Weights of a small transformer language model: width 256, a variant of Muon for these matrices.
Each number is 128 + 32 x the weight over its row's rms, rounded and kept within 0 to 255. Layers, rows and columns count from 0. Numbers have three digits each. The size before them is the row's rms in percent of the matrix's.

# layer 22 MLP up, 1024x256, rms 0.0859, rows 691-745, columns 128-255
103:154147096104150133166134137054100146129121145129091100145134069137126159146142126134103095203241152191145165154150143144105135063139126149074133133164059143087152145172202094128141152162122094127070104164139130124179101138106136143135095099178104163146091138120105100099152112119111073098141102133156135165111153140140135092115125123128166130131169110169043142071099124182124124140110
096:112136078122178075122138177153115166082077143154149089102168126093126113159093143079120120126135117170118088174085131128111170084181138098118116128107125124163184110120100115160118122173159152084128148063141066108140097084147160085127136154140120077101128108142134204111169121102067075152187166082205125124103118121172135088137195115186178122162099070075144098183167054203167135157135
100:109150159095168158183166145156121192142151115207115149158152153124124146146135089091073096076120090113137100125126105145123136153155127109206141138164178158138132098135108147145112090092107175151147123079218187135146150030166112070127146105093095086117145141068129134151154168112147192170154136136132136134103135140080079101099064102081088107100104065126143148105122147132135099084121
102:117105074112112138111050064141078149102096136181146126137139144171201183131119121157172096167140136166122154114134121122143189136151126163144117180177179063078165061170160138137157128123088158135125141168143066128139142124120141140071122109148132130111115110051158122100119159110140107128118107081100116149178125183099162140128101063115131137114170122160140147215110139115192130112097
098:188156141080136167143107067092137116100139119134185125112112146014058142061088124104133140131133139081104145135132065126101115140154114142161154113140132120133124145140175157128132114187177091070189165135112161103136148164100131109112159107099118125156114128151117139161099155142171141131170086229119143123095159140098058138125158114170139121112143091141158081122116164130156123091128
092:148120055168127067117090156129103150086122114150160109103147139102122114175127074118161219137155122165136110126145161105189105161078189155132171155138124104065132103169107146160116146113105117122145101123140148137130158173154091112144134166149056141106099114153093161073116128083141134159146161114110130094228132154136134089095183075073103123141088055144161110112144109147100177133127
094:151147081121136084076117140145117130075083148137143101088133103110129118125144142117162112113148112136130127086130117123065104192070116172092089102123128131150184095143183062143182123141052102150135148115111109108202102195112110104130139157113147062144082161078128113051100191113135170162066172105169139166171164098150130107112138133087162140139130117083106083144133122122069084114076
100:146115086138132126120116108122117255139176118129117134166149176106181122140185172156145092158128165156128044136138193158172117094104059171143128123151095085078146125152170086125124114131153101123144145171194134162142142181118136119101160164146077133144170114104143086185098143081086132180183076133119169120103201144138142169122111136184105074142132109141133134138197148077179115134191
099:116124121151132174158117157073132083101135098118113126072146079109198175173132172111110107124165097095091092132095135093164126194124096155157077165084149137146100178169140114147144127113082185138089177128137133106105177179145114119110146130161108166045178171138111193095141067152169102123051131142114134205133110120133147164105133118112133112114101149139177125195096077161107093117108
097:129135140140133087109102111102147204113156117183092093098177103087158065181166177122085102151125137157133136098128171164191166124160101160149138139105134114121164179126176138215102123184152115094074183140151100109136153091127155134124131140136086175083180114195127160129148144147127082131132078169120130135125095124145150099133142164075123118139157118125104023139081077160068193071093
095:170184106102158144145139084148086156092136098150126114113135084126171080099158104162178136141142084113080128106165137109131141064133160127074107138101151155101090141132129119197081120104179089116089113097086138117133112111155085145093129149105128137073136096139124110197179121109074096146188118138149157083110178156161132122128143140094198125152160124069137077145133048131152090176081
097:128132146082042156148093110151130152082136180052112111095214147146114157195144127136112156087102133150135106102122190083092102115118151153156159151111114081113138103083110151165146117191074187131129178121109138097129102163111141115186093104140156095101120115141156161097116123117110144100146098126159104119092146146113075097106096105146139100137127165149132096196125156142071105149158
097:117085173102058138172133075137133105148079112144108145135151100126112105103125081093156134158094152143099108123145113089119141114090139104120115087133154114096109140086204107087106169144138145080059034147137123134140212154106164160140092117110155149139203089141161143189140118157128134071137128147110081139188146121129155132193118108089089136133131143090130137145134153092169100191191
096:119159155142171096125167138130116117094132101087074193106114135151133109129080161145089098132194115151136117120171131118116146143185155073133114131122110101131116216164144127118123185092088075121152155108180109151125129131127133144079120098170103167126158135129104082089120136080088166142129144105107099139157119110151135132146175140116152086135165145141090083143133111121124137084104
104:125140111173135080078062124122127087189107136134120120125109134130130139158177154198113156146119108126197135168048107189116103104133087153116123144082101131134112135141109113125148159187171082110089064153163106146139141102100125134101112113119153135122090106104131096157117226109091119161156097133156055157144197100093174172125143005159081073130096109098139108132126143143079180140152
106:116095113136102141089117120140137136125144126151138138110104128116127089103124155173138144122111143180092152134086125122109102127139096134102165116067110226126123116122121098218152167137120072127113146126089120127114127127114102121095163107137076134155156088145116078135115107153138202099107176118171126128111101124123119142135041151116171186132075121106143156162173135095127095117147
094:132135142070116088183123148157142169124150175101179154067082212156174077158135123159171146132081181137072110145141109158155143108141100144107130082162154146121123127143144102104124080118114155174126097139167159081143092112078113211117127139107167161099113073125100120112169130058102129129173140117110148151172200159124059111106106148130173065141115057137157096160168138068133160136131
102:093123146051136145104123100083121130150153136094089170149187147106152154111147126119117120164164129154123175134161176106140153077122147105132107113116145153210119136168125173168114185117122193119099173092161130148125120139117114126058155132109113130076131103101149106166125099114122116091171111093165069125138070084119132114123132145152200084118121093060142118092123117113126146156098
097:120083172141072133168119134182151141137116179142086096149154084127141120157126144132124106131152173168130094104153108190140091085064133149119122065106104113115174132134103099110081146158168079113182108111104122051088133116119122127109193136114157186119119046134176183039094108148165141111106131108112105112116112078162109115055108144102156134145125105095148119083117156183117150147189
099:063141162106161145191138094075148141146116166098134101120130172120114103145172159096156176093131163120119108174130137153102120124123114114093148142166147163129138050116149124115148156088135110112101142142177147122080116106201098109192158176111151094087090136150136157088179140152112075133157097138131129110141124175000121097132155132085100209157120137109150128149171131139128197181110
103:109140145115057107127152132129145142140106143144131143132185185127154199082157084162151122092123132122136125127129145118213223128122143129143110121120115150149160124141159113190150118232108129136105162126132157205151062128070077093124135141140161100136085154138077098153155160068088143118106134108166100201139153075092088143150122119105122106126113093102084104118170098135099193130163
095:107115122112174139148145166115176119116104115162093153120113109115136163150112099087113176115120148135129100061104153098082154135178098169200144122140172129141107109110099141115158108150103135156142155114116119126089114068158146125167137071178115072116107117098087135122123117123108098110162121150121114089133163133105101182128152132158145218121140084167074159111161155166188146119133
102:120115136143101086146158104131174144150174145122145161077173109116105049146119085129123153114095149123114145117151116153102131102095062170129122085172094163222153145173141078115140129082133152211125166127085111062115085083107175107114081094104121134122132145123179089121107147138151101115109163175188174193146121106087142171122126152146089087118109072119132126161091143117068113085188
109:089134168138107119057150103104119150218122080113111166082166159086100112106165109124110087144097119096155136086133112115156122163092196138149138149139164085127153117111131138175062155128122112124125209143101106157097152089117143143116119102100150090150101140114099132144170098113098136199110156165108145122155098158098119114208062131135082081114176110079065133168129142159106088181104
103:100087136129124145138181122122116119149152133142061102117124008119105065127111110179092111119211118131136117126162105078150159093089134154071161116138130123129155114126178099116153121130127111106081163129101135129152119135151128146089167138131095103105079073149115152060135130122102144182116107164161132138119140114128158128126130105096141140142110133163117216127146105158135164141135
109:094099140127098101112093069120054127109129154144094126150178141149081158186157125129141169112135118165121136101138145068120131158158121125123092066148117162139142127085108120162136161116128083132194115126109135119188141106115163077090132114108118113129133095138180137130154083117065098074122060087097031094164121151151123114201152065103060176168153174116149113166144191097128106098105
093:189077117180133084094132147092137230123172125148153079148115088120189085097111137112119128068116053115179194140081177097074170132159123095148119094139151154117142097146113148164121096094082114124183125181124113095171132136174117139170156099092129130136087158150138142119182137124094163113163111112183120087141049105075138116108134143141144191149136090142094164123148153136127134163140
099:133123153108150105103115050151158090125162147132095135113105120113132153143105204114154132126135068137108115142134167134126124146169110070073143086131148157141142050101180127105125200132145070053137131117134164139120146098136119130188210115206105116087144127073101114137099162112161091102120134137115100117148104166174138115119123153102115120120090122093138168189215144095110142102143
096:133161087152107168131166080128084145093148116093129148095117099174132096116120177144104114135050165114125159110085132166148180147166084092068145094118120187095141199142126111140114115086140131114136120139057194121155134055115138181045083142166144143175120127101104114065114106148140155145117143148111139148091145098112177110131118096136107118148106145095080118133165129081130123101139
088:161197098198138091106182124121105113148126110129105170146073078175122135155156148111099124130161126145170087141104170096076119170095094110120096084158162119084131153131106141114137176101087192170121165107055162172115125131091138159104085103150139134088129184164121087135089169069109111140128116142110121100143089158136143152152144137139105184101107121165167159121193145147136102157145
108:092132059152123138172141081146147125081139136090089099101137138090192144121111115168134189033107116174127138139118181145162151102147120062099104150157076144112097122110116123140171204176145160047125041113168127081109124062192165113102127128117123169132212116117142131112121101129161197077062095133149079163144142169122127112073149126122153111100082110093134146127148111115144111138177
104:101102145188099119245106101157139157099107137174127159155096135143139161095130076098111201138138152168151120137127116077129147117112122114151134117080064101165106125126121139197134122137158163162137179192188124086129109139075116105126159162111093187190097065166128122104114089144112161125108141092138108127069148128073128069127130124135107127141079025101164135140134129143124174103123
094:166113157116090128104118120128149124154093141132161115150146104075102094101140136088096099121139156175122104156126115119139215190102113085189128135129147177104131141173112150165118113090061148172184172162171136108152076116176105177085106133135101139152120169098100134156103148147084156126115132156120117130107145215108164150146195171152123049143087097156155041131102077119084179117129
095:109122152149129143129149166148106103134120125145134188150131116133130146100198074121151139157129120198156144162145103171115194039140111070103161116197110149141135132126147110095129096087133150105133141076189146123148122122136190166129186166114102105139176128059122123156079174137121195080112112137114129145088159071115149093107102146122151098083130136055119157163124118131105189111120
104:118118056129142119117162142084135150077145163118163137119153159128097089206053132156132183156147096123119121130110150149100140075122128153132092104157122113132107132109140151168150200161108103124105171095118134111131116112140086123108140081177156109104119084057159133071105122108058071148108130112145190096097082072196132180111108126109116114140149118108108109160149143142187078183125
092:088152153096153156067088129144197138142156110158168101069128082158122100131170131075140139157089059174147126146105110143098145159129095166164142096157168186126110111136101150135154171115176163133155190070149143036164089115130133142102153104121159101141123103152093133169072132211114049099087091162149130092140170082146171104179162146113115120151135165138195117144122116114127131092124
099:063120115094203120099142147074106139095124089119153118123131108138155097139110150087146082156146088124126145132151046093134062162139147124090184118142088164201119133094141135166137178140126109133116106206106133090181164145191094137127121149122069108152108088106116145149099083105062137192108100198190138187092177095153076109109075072109101127077157056186123134068111088145151093159131
083:098140120089103132070181111151141097127083180136103168150159118106179117170101130138160092133093108194086111121095108106100094124070110127155094125183172130179167163122099176127147175165139124156174083090153120115227132079159125093130139155112145074159064129122187116123143109108168088126129112167077185160124184159101141188171147137249132134096161103061103161096100144145161103100151
104:143111092159136108130126143134105109084094159060120149141102134115115099145153115131092124187120181177100065113092110163118133062139175157166175123154124101075107079105112124157156092136106141206109115157113207131129172138137107187181163107128170159114143104038160069122148124131015146132132113179157083143156117087141107185151192107087128164149136129054142092158160150116081135124124
107:088093076134099143098145050204111103152084160180104126102104116104152110150126092066151103131143184071090137161119143114126138091197092148125144114111126097063201123095219097101121095150099132173102181107161064095123197116112138119118157130131137126164061135110108094164147141136141142201121140108147176155129082131118170120176116107082092143174156190149183115141188126121098146075137
103:110179124135123135103150159149141139167038128119087148098141077126091130081140118116097128126132106180132088092119111191109094116131152095093151115116157134136112110126144132140194171205132093128132129124134126116103137152152143154143136084158149172151084155134132056121058150075101145156100148153116143136158096216145218148182122140167118102154105159063121160121119188136132064121111
107:127119161116154153152107113079117152161128127200165144088119077120105111146102166118138098197144179130167151091111172150161101110164049127141134159123098118110106123109165127104094160122109147149146136080046162124118137140146182133118104138167085090108157120109123117155173086134121105092104125103124099116146190149186157142111161154167122134119077110121144175100172122100144068166109
082:123100126103124080142134130087191196132165173145154131129190117084172146131093136112175081065128132130133149136121153100155112119175087099088120127144118149080128118129119186097162131156116163115099088126137106114131109138110117107107113167115089083066124151173183124131146103135112159091105066085171104107140172098194149081135144049098134105173079138089094127123101153116113171125137
089:119067150099158048135122197130049136122091186106086162125147099084164138102103110098144132112152112098105107118088180098112072133163147108148112186100123172118167035136149137176129094142094164164122136074139120132170126174061110176132176091090203150085120169200099140117167085118115103122169145088117151125102119165096099138143129136210121145146086143153122172106094107132136147126090
104:169134107128127146131083137033106119095128184173128094104124129184144139140102165149129156163106177132105081112164136160112172140162102113076089162142091080132114062155072124195111113163084176118125142163141131178095140129101134150143168128138191081166167116133127152148102108107161131093103072099125131156129065208085151141206163108113081103062097168133156144143105174218083158085155
103:069096145088144156187111135101132125139118159120102132126141144135138085229132135154158151101093168114114143147152148103123142110129154063090109127083133126168180117132074090152173139147082135099150089108150113149119080064121123164126117175110152153128096046169116113101085067144120167146154149112118036148109182073148193153152113126124135137118152160101083191140081154092126187090071
102:108130118118089107111111093088104174189151115088111110121160123136102119078122155125120141128146149094140117167115166151150167114129167102113068082088165175136165176109120191151077121157091144076087096150090103116129129146132131122159142100174140139104131136157114140152154199130157092120134108076109112146167117129136098122137140095144109076117133101098170104105139169171156153109189
107:155078193154157100167148107140096107109218028155181158128155172114107149114123180197096130160154141137147148081133144112084119183074136151151143160205075118083135149098154121140129198118135156082171107099113096149057126101147136148149146160112082102109148079109135094146113213126096091132134178116168110155126129149183130136128169139148162160169148099076100143155177127086158113153092
092:079122126103144097112171144122124125207158128043190064146169186167099103098141139122116042139202098127118163141120102079117133116132212162067106128134188139104152102109150159136164103111153081131178162099084078072161099154135121189142117067120120118107137081118152125119089122109110152129139113101110120135111150147153103078115157159110121126134152174116143109142123135132128182129147
084:088131130181094142099103133190126151140135118096161075166075109094188208071119187129105172157112177080050144166106149120174149135102116134161088120134178111077167100120101122180160117109139162150155086145077066102102125121159132150130130116134158141093116080142160091116150160114140079130168123164100176079168114154122127063110177062075135126119111113117120094085207118085147120132152
093:108092128068132144142157148149116113138152112081156104122169104153220055077090174125138140163177140160141160170124093143095094143186126095136115104156086144103142143065103139097114107143109141229059144122122152051107156115063164128086125137117167116141098126159129204144111140127163157070094149092092138119206095116146144136154088148218083087127094111122110128098106092169141098153077
108:134138094106131137123119142114138116167110137102081127114155147162149113097155081144145111091126086118128174153123111124146131169094146170068143114087186131090120110136120147114110091173097121071129194118117100098131164148186122120101153133132187072106120135164115144134112142055098201111117132139131121126072140103117101114117155111122117082157096179088160039109139146097113230133084
102:126123078086140079095146092160126135114183066054135160166104091157102057178120154128150143127107121154127146001062127134154080103118057121122153107117126186112115122125167122141124105153109145101139130116171172126112098112155157114106069186110145141133149159071113134161115189201123069109106152059152116125123126157096167145097082116142126179181187128085114126149162111122152102134117
095:124078144181166089122158165063088126132089106129130103116101034091118127144190114107102164102182131145109106172145127108139102091133147127170103159117071108117136145132132081060159178114123130139096128117108123091105154103139096109121111127111121150171123136150148152163102136194129108096172150168093124234140116071090091111068142175137152122109108091169070149087166100144112124129163
091:118152136171162177100198167092137128116063054183071148156136110138148099082170143104116106152153126093128057187122072142128145134139101135140168141166102130131227146136135109109126138194131130131153128140155120115084089153124121121139183070100140138071129160100142082099135153147067136104114143111126152113124110129136000110128107166158078117129169154145101176064148135138126134136078
# layer 22 MLP down (transposed), 1024x256, rms 0.0457, rows 691-744, columns 128-255
102:119174092104131121109131138110051113104155116138109122067151118133162076132137158114136132073162132082161134194135149102116108139131135113119138140107154130170089112139166076169136133150104114124157055195107102155095130096123129131121112087118085096133118147155122117060150163070114195160168099101136111073122076244135118039133115136098119156134145101112138174132124150166132160111098
087:157125138127108081170170168090102218139090120068103129120087109156120165131118192166075128163104113169119143084142133137106102157153107110103128158140130135124106172073131127098077000143159104148149136119183106143112127118093107150149153167122107088138169146115133128164141138142110090146156127128103113132099082167148121173096081090179143108126095094090175117138105164145121103091174
106:160166132133104078128170105132152139065067153148159142103127119068160126123090162151103117132154134191111088177157112083136077126102125172184077131144189145092106126136085107160137141202140132030129111139192132143087123202132139170107152121129152118129071066139172114130123121155111164128127127164128108131072170141094117123122099137118195189143129121076138108161112106132141114146096
115:160136153160135111141157173090139163095135171148102126144167167132096135153107127061162183145156156182138132149090153153073159202090082138141121056183133177065127152106097175166135156130151145138107144126164123138116107137114179102118154199140112137144112124101147134148117097156122133091103165181095080148111133149082075133100124080134174122109081071116114107118075129120100233131155
097:099153084132114055089081117144137096141184157118153123129127087154086066135183122165169169119145149145159118088145132135122114122111125111128087103124148106076141199150111146179153154129113102063172107081074168128122155113082085104087143163126103127080096183092126079128165092159145046106170122102099106164135150151126132151143163160137153131123163126099073180174132148126156122129141
083:089090126163121165115072099160146158116110106123146082135154127172162112137125109090066072151071148166155117136127133142119160084136070113103141138138140152143131135117216135120123085150157071095150159090117110116187142130068107126135086149136109130144110060144202104101181125130149149166141179132157117120101099082079110122134077178165150172094160116137091109120134115148154129103145
089:086131110130115106139199152140122118143114094121155143152114118164126095147136174142124152164136160162098110099110085133185130172201142147127068138109140129069094164118121121091095173178108109108105135150135154150070070159146159206109086139090160143119199082188103176158160115174095090094166073129085101138119060110087197149085133116168126106122223205120128155115169172136160138097139
096:095165124114087173133168099114166131130124108118104132058067150106150102097141175161165136104131111136120175081135127134171142153119185025079152138069128095163094158166115133089148194163099139120188139145144059059176160131140119147165098073118194125150089119141150120139146117144178128127184111105099130133147132223106127162112144145085137142142132087115089120160132187177134135110141
094:121155121075127116089144091200110037131129140130175228087109143129147138160119184125140126102124140067154122155115129152135112106153173107080107105185140092087143068142067093129123072140144078101138154162109171169196110085110160133156091096108156149145188157145106124137132149123117146171129118108095121122106131152161123072076149127151090179133106115095144163152092126159100137152154
084:112164086096103179159157135166179224123095149155088157134155163130141188109115130130153132136112163107130106126161140057150122154118123127101135143112172176167104122125176130105120027146142170135175099136165137134081198140098080148076163137127149148108079121126121118125138156077155094166087176070167098077127166109091072151095098066096119143172103159104158160123134145062143165027138
096:165130134069111093115128120163122134144114102138085137163113146082178128163139066100115134110076148134166139131113119120103104108122157202151169110158085098123129115094145164066145180138184144118157120111053128141126143164052104099212138100147103144138212071072135166090125158137106096114146182142117157166128148125114171138199113160155159132121089102132151099126150189149200091121114
082:111173174180168110126139094100116110140118176143114146197110156133146122109102141121161115171134104100120149124157131144083086211142201139134092158100110114129157153146125101099156121089157142157097139160132182126122145062115102098120156144084100105127087097097143107084121178088160180105159101128119213154120123129107157160079152133113088106126136127128126117127123124121175120146129
089:159124128153146111099094152133147121133156112106159095099108154121101091142107124149123094134133092168168120079122097131116110159101112122173161120121138108166142147116097106099078159135101152131108143149138134093134184144178114134121144186114125133152093136105114149121140120104195109159039205128102132106094097141112118152138163167175141115100114117143153098116114071120118102146108
084:116075152143175160120059205163101100092111088111158060117132150131060107119155125096113136140155139178103052144106152117026161145143101162139113136086133133166124119169151131135164121113146163109160168121120140097116159136098176126154126159121169115145092079157070121078149088137121074096076198114128168145112174126076093176187117120157115083128089133161110097124131113157119131135169
109:106152119118138102145157098162127083122121145097129150176118155170149118102173128156144096124151160072135099157123032128134127090155129192089141136110166115093194191068068142149124107088082093104186097108119125081116128145115111144106162095183176149106084112121148189153129108076118099126133148142072119131132137164111115174120128121141121123124181112145149132064119113090113142165151
102:108124077142138136065123164129127118082131112128153177116133083039093168064112148157167080116096122121154174134134157104090150172141176100123100138102100125190158166122135145151128154134101151110107170033115177117167076091109154145101096175181118104099094133089139130153105151118128117101124080115111137089120099121054093205192152147144150083113118182110132122165056151122153118082089
096:147140092141175093145112153130134123138174168126159132131150157039144201085179100128196099170145156106132140123107137104125159126092160131096086140041115107123131117119153146102122109089136127099113138112091148148099154169099151091141169169123060133045085100194142129245133101169100179129144136134136148128097141119085144153117160224141087139117144151078168107092118140193096211150131
101:193119135144113162143171129110081144118171174161149156118147119156153129131097117085102078100072073099090165102063137166154148152141142159134119131136069149129149144181116141122087149160096144038124101121070106138161103118140077105139111114137130153101110090161157091143098131148177115152132111137137105097172202159114075061124167108145138149116113105189185109151112107129092094155177
087:135172084147116120069159180060136164169092124127142141143133108072136128121126138113093151121127098160168131109128120109067166057111122165133154130190158110070119136101103105085128135105130157179136129091151113172147103077101125068093141136115112165158185157145049115152097107089127154140113117138133127135154090110129148108122076094103094088133143150149152143162109193122127067100084
090:201152095144129131188096145098038096122110148145105151118136094124079115106165109119124116171124126101059110106124148121119161131140109157137160120102113094056104141083027143147122148124071143108141123152128150101137140133135119095127124126155122180133185062145144141158108112115103107161136151148126160163146119081157201148136155129160165136148045145131125121124147118146140099125109
098:147093133125136063107120121124174104116117134132135152129164178083132112095169147146081102116173186145094108143107090157142178103133141140112079195095162093145163100142144128158135124104167087153156126118099172105107173054129136139166126146126129088122124139051177118157196133166096154083084120079106116155110131124144088078142129136125115201115124085099101133129067126061161161092131
087:091057105162127160131147088156154059099133120103069128161138082110174131078104137134081114111154088161127169086141202155176145119133135135099160130125131142080137202140089135067098105191097152076149084140146137195114134131123132096098105036169110135170124128145100084162128176137130149151151169138145163103141064129082137098162138115135126131137121147146145131118077151120071133103221
109:142137146148088110126135085137111082144126094088115118142086126108129111141106100139076075127123173136123197112109113158079168102131155147139103151106150141088142179138097088120129095113108165134088100149169155109166127104116116166131161158183176079082118084143096110127108083138087121123100137124112108128172139140135204140180144102080165149084117130078130079174159125109038115234133
112:118183126162099099079151162097104141116166101054143137151134152185086095137110121130126116177148146145187088118168147103124113163125134176115092141164118150164055115117150128173149120084108189177136148085156116070135145139062169145174181185070080156137159129121131157116102130130154110152156149118161191083168158080133087123124167165122136119094104113123115118082166111099151179162154
116:142180115090129132105111086134154110126175146139066138142150138095096098133130169078128137119160102131109134089152197131110097132155076108114067129135109094142132172110134136127080213109126130152182136123072104131158128114166109172172134087158138109047050105097165108079091079139128125099087115170096169121147125111152124120062131115076160091130132084123131135095124191093012115152126
099:123121176106138138096177130153160067137100102106117132117099042115132121132116026142149125161090126108117141178061109184119130131065166102120161175102130133143101125113167140136042131156106094078136076106133106122135159156120082132129120147091137135114075179124054163152167120228203139155124129151099128100143173111077128108129136119117177125126116113159104101131125099149082152135087
101:133143110085171155169162124094142214115204126126125148136179158116081111118139137161119196147076132124078131098155093082181154156108106128151162129107066153116177125090087112141079131170132115118108139173156158053098095083087163108022159124132132169151175111078129118122048156130172093110160164133154158121137141123103132147134136118127113101129115187132184171141137125195109135077111
090:105168091103110123164144094136132073119194113170156073096111137116151103109105202118084119140160154115066107107112094207158141148101108144116105147174115153126149130134093142196092124153132114161121146235127088064149126134189167185140125143107160138151135132134084110087160142130130106187152135138113146135105162080112210169118154085109141105086115151152090102139203082124083163136121
102:078078051102183130128136187152144111079070135114161140086174189116095095142083102111132131171101139124159102176167151165124153052101120151164135137078110151173139132149140077115100165100164098091145112128167071107164149162104151118129206120131134173141136151133114169120180094145104143109144076150164182108108132127135178120081126118094159144156162174152112111149159126090128147109135
088:129104085109150150136151081119129106112119081079129132138119069159137089107059094146194100145123101061118138084125175100150159105143062108157146161136200102092090103133153095075106110146062160103162171153080136162131120108139103170143132166168128164114111125094177126123118224107092129139128092197119166063146094105134098147153111117141157111101155141172115146139166164159142113146146
113:092165119112179079097150146143123109126111138097125110113114186179165091177175112138115089087195092154104129158082176122107098089127125107112090137120127152046089095115103124125041151099113096081135149126161136128125167101129161115128140129119104148162163090113092089138172067172142135155119120162120176129118115125132141104143118136129160159119123118158115159135133196086129107166144
113:112050147134111129133143179197145141062052156083155107131112154110133155121112088118167103116148140066089143156079120187146054175175126092099068097129155098086162143087154173119143153069153117149133114126146110095083121089167112164119103225067109129152157126188117140122095165139179124198112092183184134110143121136077114135131122126128190139137100092157091100150137081152152145116118
070:067111082136087141094116183126155143110155151143093168115100161212147157127125142179117184129096174117185125089125134086125065106174141130072127149109136119106159171103071101126164093132153132101086142059157106154160135096133097124127179127109139094143160119095128126095187090065179112171138194112149116148128091139159112134139089100131093155061186160108080203112151137128168118141129
093:157098078166194167145141140120138093093155141123116130128146093130183139188101111119119176151184173054113105185126173065121121160096132165194147196108123137096106097183159120084144141166098154098154080209048123109057122143134098113129142190084127094142143134120139197131139144086120124156134083108099143192143130226096172186132082171117109106148148148153132078108084152138080122121127
106:110132126085168150124176068099143168180112141163130081149136109154138097158173114144154108125150123089120087143175133180057197100147135115167154116147145097111079099119115145150104093135075113128157119111040124144153086127104144125059098175118150060132150056133115165124087163131067167097123095139139130138071151097109219142176135131163157140103122079100127112101150133150125112180135
090:160147074109092084167139108149106136093122152175115107099104146181150160116059147165146147147153167070113173138086086096087126092104104142196103169057068090131117120133119159113135117154111099143127103158115147099091161166097115134061098151117174106121159095150091097099116065154088114206106128087168122132130153135113105125128110114146102185129060156149160099119130106168126059115077
096:033150118135133121168091195074135154157123118081095132146114168107089217130130072130067195136121124123124126091197114147178160117161098162113159113156100112147113156114140110154140137109089145124146185160077111116106092095118106094111116164169143116102180162138085096097126137062173093124126107114128156062149114166176100159111149143106119204110089144116113133211178161141183121148148
081:118186127141109060147152167179156127101177130168102135073123104116120167121176122103148130095184104130072119139133163083158207067186126128081135118077134109103166155138128136119101153120151104112099128106081080151135155154093147096124137116190154145136179154165123137189097146140108163193121142085130079191112138125178114124116065109061117133147085163108131064163109153118164111080174
113:173161122143104122124164113187097144142121119091158136135145163114145115171130135150191103152150075114143095132082137200179068146082079143096106059131088114127121163102145081142099163128135111088129164089141086191135195080103141176100098135083093129179138104157148094024132141124090198131138133155125137132096120092108139121168149098122159101149177122151109147108144189108043110137171
110:107154071126211128083133137110167094136134122113118136113110170132102167112093098124166128156145156135121159154129157163156167056139163164134136142131123076127130112129088116105107148106104146109109106110144166173105088133167086075103093127149152105151123111202147173107146169084125147101129114159151122121171141108126124139171157134142109185139122137151114135166147174127129086200111
112:134126140179027146111223077097136074149090151154089157130099095126148142124133164150122091116137053170121056117139104154139103114114209174164109115154123151114153179122144146164116150103215149122137130195125132094138179109147079144123145134161085176181164087116168129093133111104122126098141061106105082143128143099134087137147131149118158108092110156129083104124107126119119163169139
108:079123146145137159091097052113108131119105084103155120143088161069156147123136180100138100105149172143117162114084105172135119168126112145095117115166144147122115085161080168165152145139039159128127131115136118061127142104112118136155141146109145158139189149140134043148167114086132132128147117119148123083149067169110169090144136133107150127103120100100076173079113141153160109149129
075:085191129126135215145108143131116202155098163117098093178123128167120073109192139150101132115135113104161071136090134161188103193138079110160098118061088154221124082151096122210106069160118092178104104174120134112109199155144152156083119103128175152162132138118133090082106113118146169139112129151142179135163100135119110141095120134118121105103188122181184155091123091141144152123114
092:122100117138128133129106149110155130206137112127079111097113134141167100093134128155138123138105165081043055158092144157066154126058124170149147131093112093093124128153124128120146013196104135138108145145082132170164162174138137140099102145117106122141172079140173123179129133077152149091151134200132149171093105089209127114171094199126134095089167141188127103160165074065124128130174
111:165101123048173164170106063158147072141142127096103114160115152099128084148155123133138125145178095184154129138074058114120075141131111123127160126116098151123121076062084169096115081116083150141176136179119069081126098201120107123115096122099083087157139154117114141099148106133150176142157120093111166140100218175137162080198148153127164136153097170155170107119116099136112144113087
108:162160151148114042136138148121171094099131191105147140115169081223089108142135134150125123156130122127160158128161117092154148136149132158126063145137107155091135101136123097125118117109111072151137154154130077119113081083154156081168172068136123119103143100069114111143117174091138166134116179164145109148120093098157122121106124114177091119194117109058139115092140173151145096147080
100:159107142146181051118103184133153105130128068094183109189150138065168144130122187158155079132153058076102152062151163170109138110166051137215205154149092112085083132165103174086120109083161113134131126109155111094111135204125095165143134148052104113159117125105087154140122098153173161128115179168140141175094129137132181153141110129105110102086130084129163168145112138123081100187066
091:136099139099094119150101156118095106112078096089106084091142174119138065170145070100125117129150140136172127127134102159081141106107157079107134113062137117142099081136135126197139125197146177148186195072151102173153094110130099128096129092151136154134117189075129102086173119073111202169112112122161186096134157117128073171151115158135131121153161119172108092150127114153151134135120
090:132165126092129166122100125092138113045108120163116153148106093120122130166088132099088168141066199153111136109221137138144169144161125102178076169136172130123179149112101163141124107139087179080118087105132164062114111128116127105041114130204060162096164105168123137155100061155160144140130099045106125103099130141063130163122102095133108149129104138148175153146128070173049100132139
080:113111119092131092196177114100145141132168156155114145093113100127128136169139183200142151131107087109203067096107132131132136152157142101105144137164109076152133086134120140101118103155084095098106214118043144142168098139186121107149164156111129083110094127080098205082153139161144157096119122120145107102092100081149144172131117160146151156129151066161138096169090139131161110070142
089:117095144145152128145153096113170148106081083169095148134160092173156132140059234085205205135133160104090084118118108156129058078133135123120153132081103151147112139148116096131147108082178093081066070154154076118102107126154134151185148156104092138109122166135155031096152142171117117095146137125115102174098128139099117138137132101137087074110113116116156126127202140133158149129154
106:125135147122146111177103176175075162123116106148166140166116136067154183156143128143097079109138113121116136021180151146131142152120084090143132145118119125120148119094083122135162126110110142144140081076167134143103093178093159132134135184118095162130086187168157100138196132090136155151176164159138151151095108117142154019092163076148134135119123130084079159117124151106118100112160
104:145134145127081112106127127178120142181113142125162111131081081136079133125134148129116150077111155093080113152104083128151207083192121113126130072100155135164082123173135091117125070056122123115160100166100171103120123102120110080106109143179142110106075140169130129142135109167157135058138131134095128105116106117144162149132088172125173107117132122151157184223169042185106120122182
088:153109121104127141143156159159151151127131062119165104138138139124091112157085102124178090137110120168181126114089137142096152147115125132084125094123144089121110123182159122233148116127132140056158165116192149146106204157139080139169124083102162109149119123118114122138141151058166161132110119069137180054159106123198128142140147135139122140198146103155147140108120141089121113189136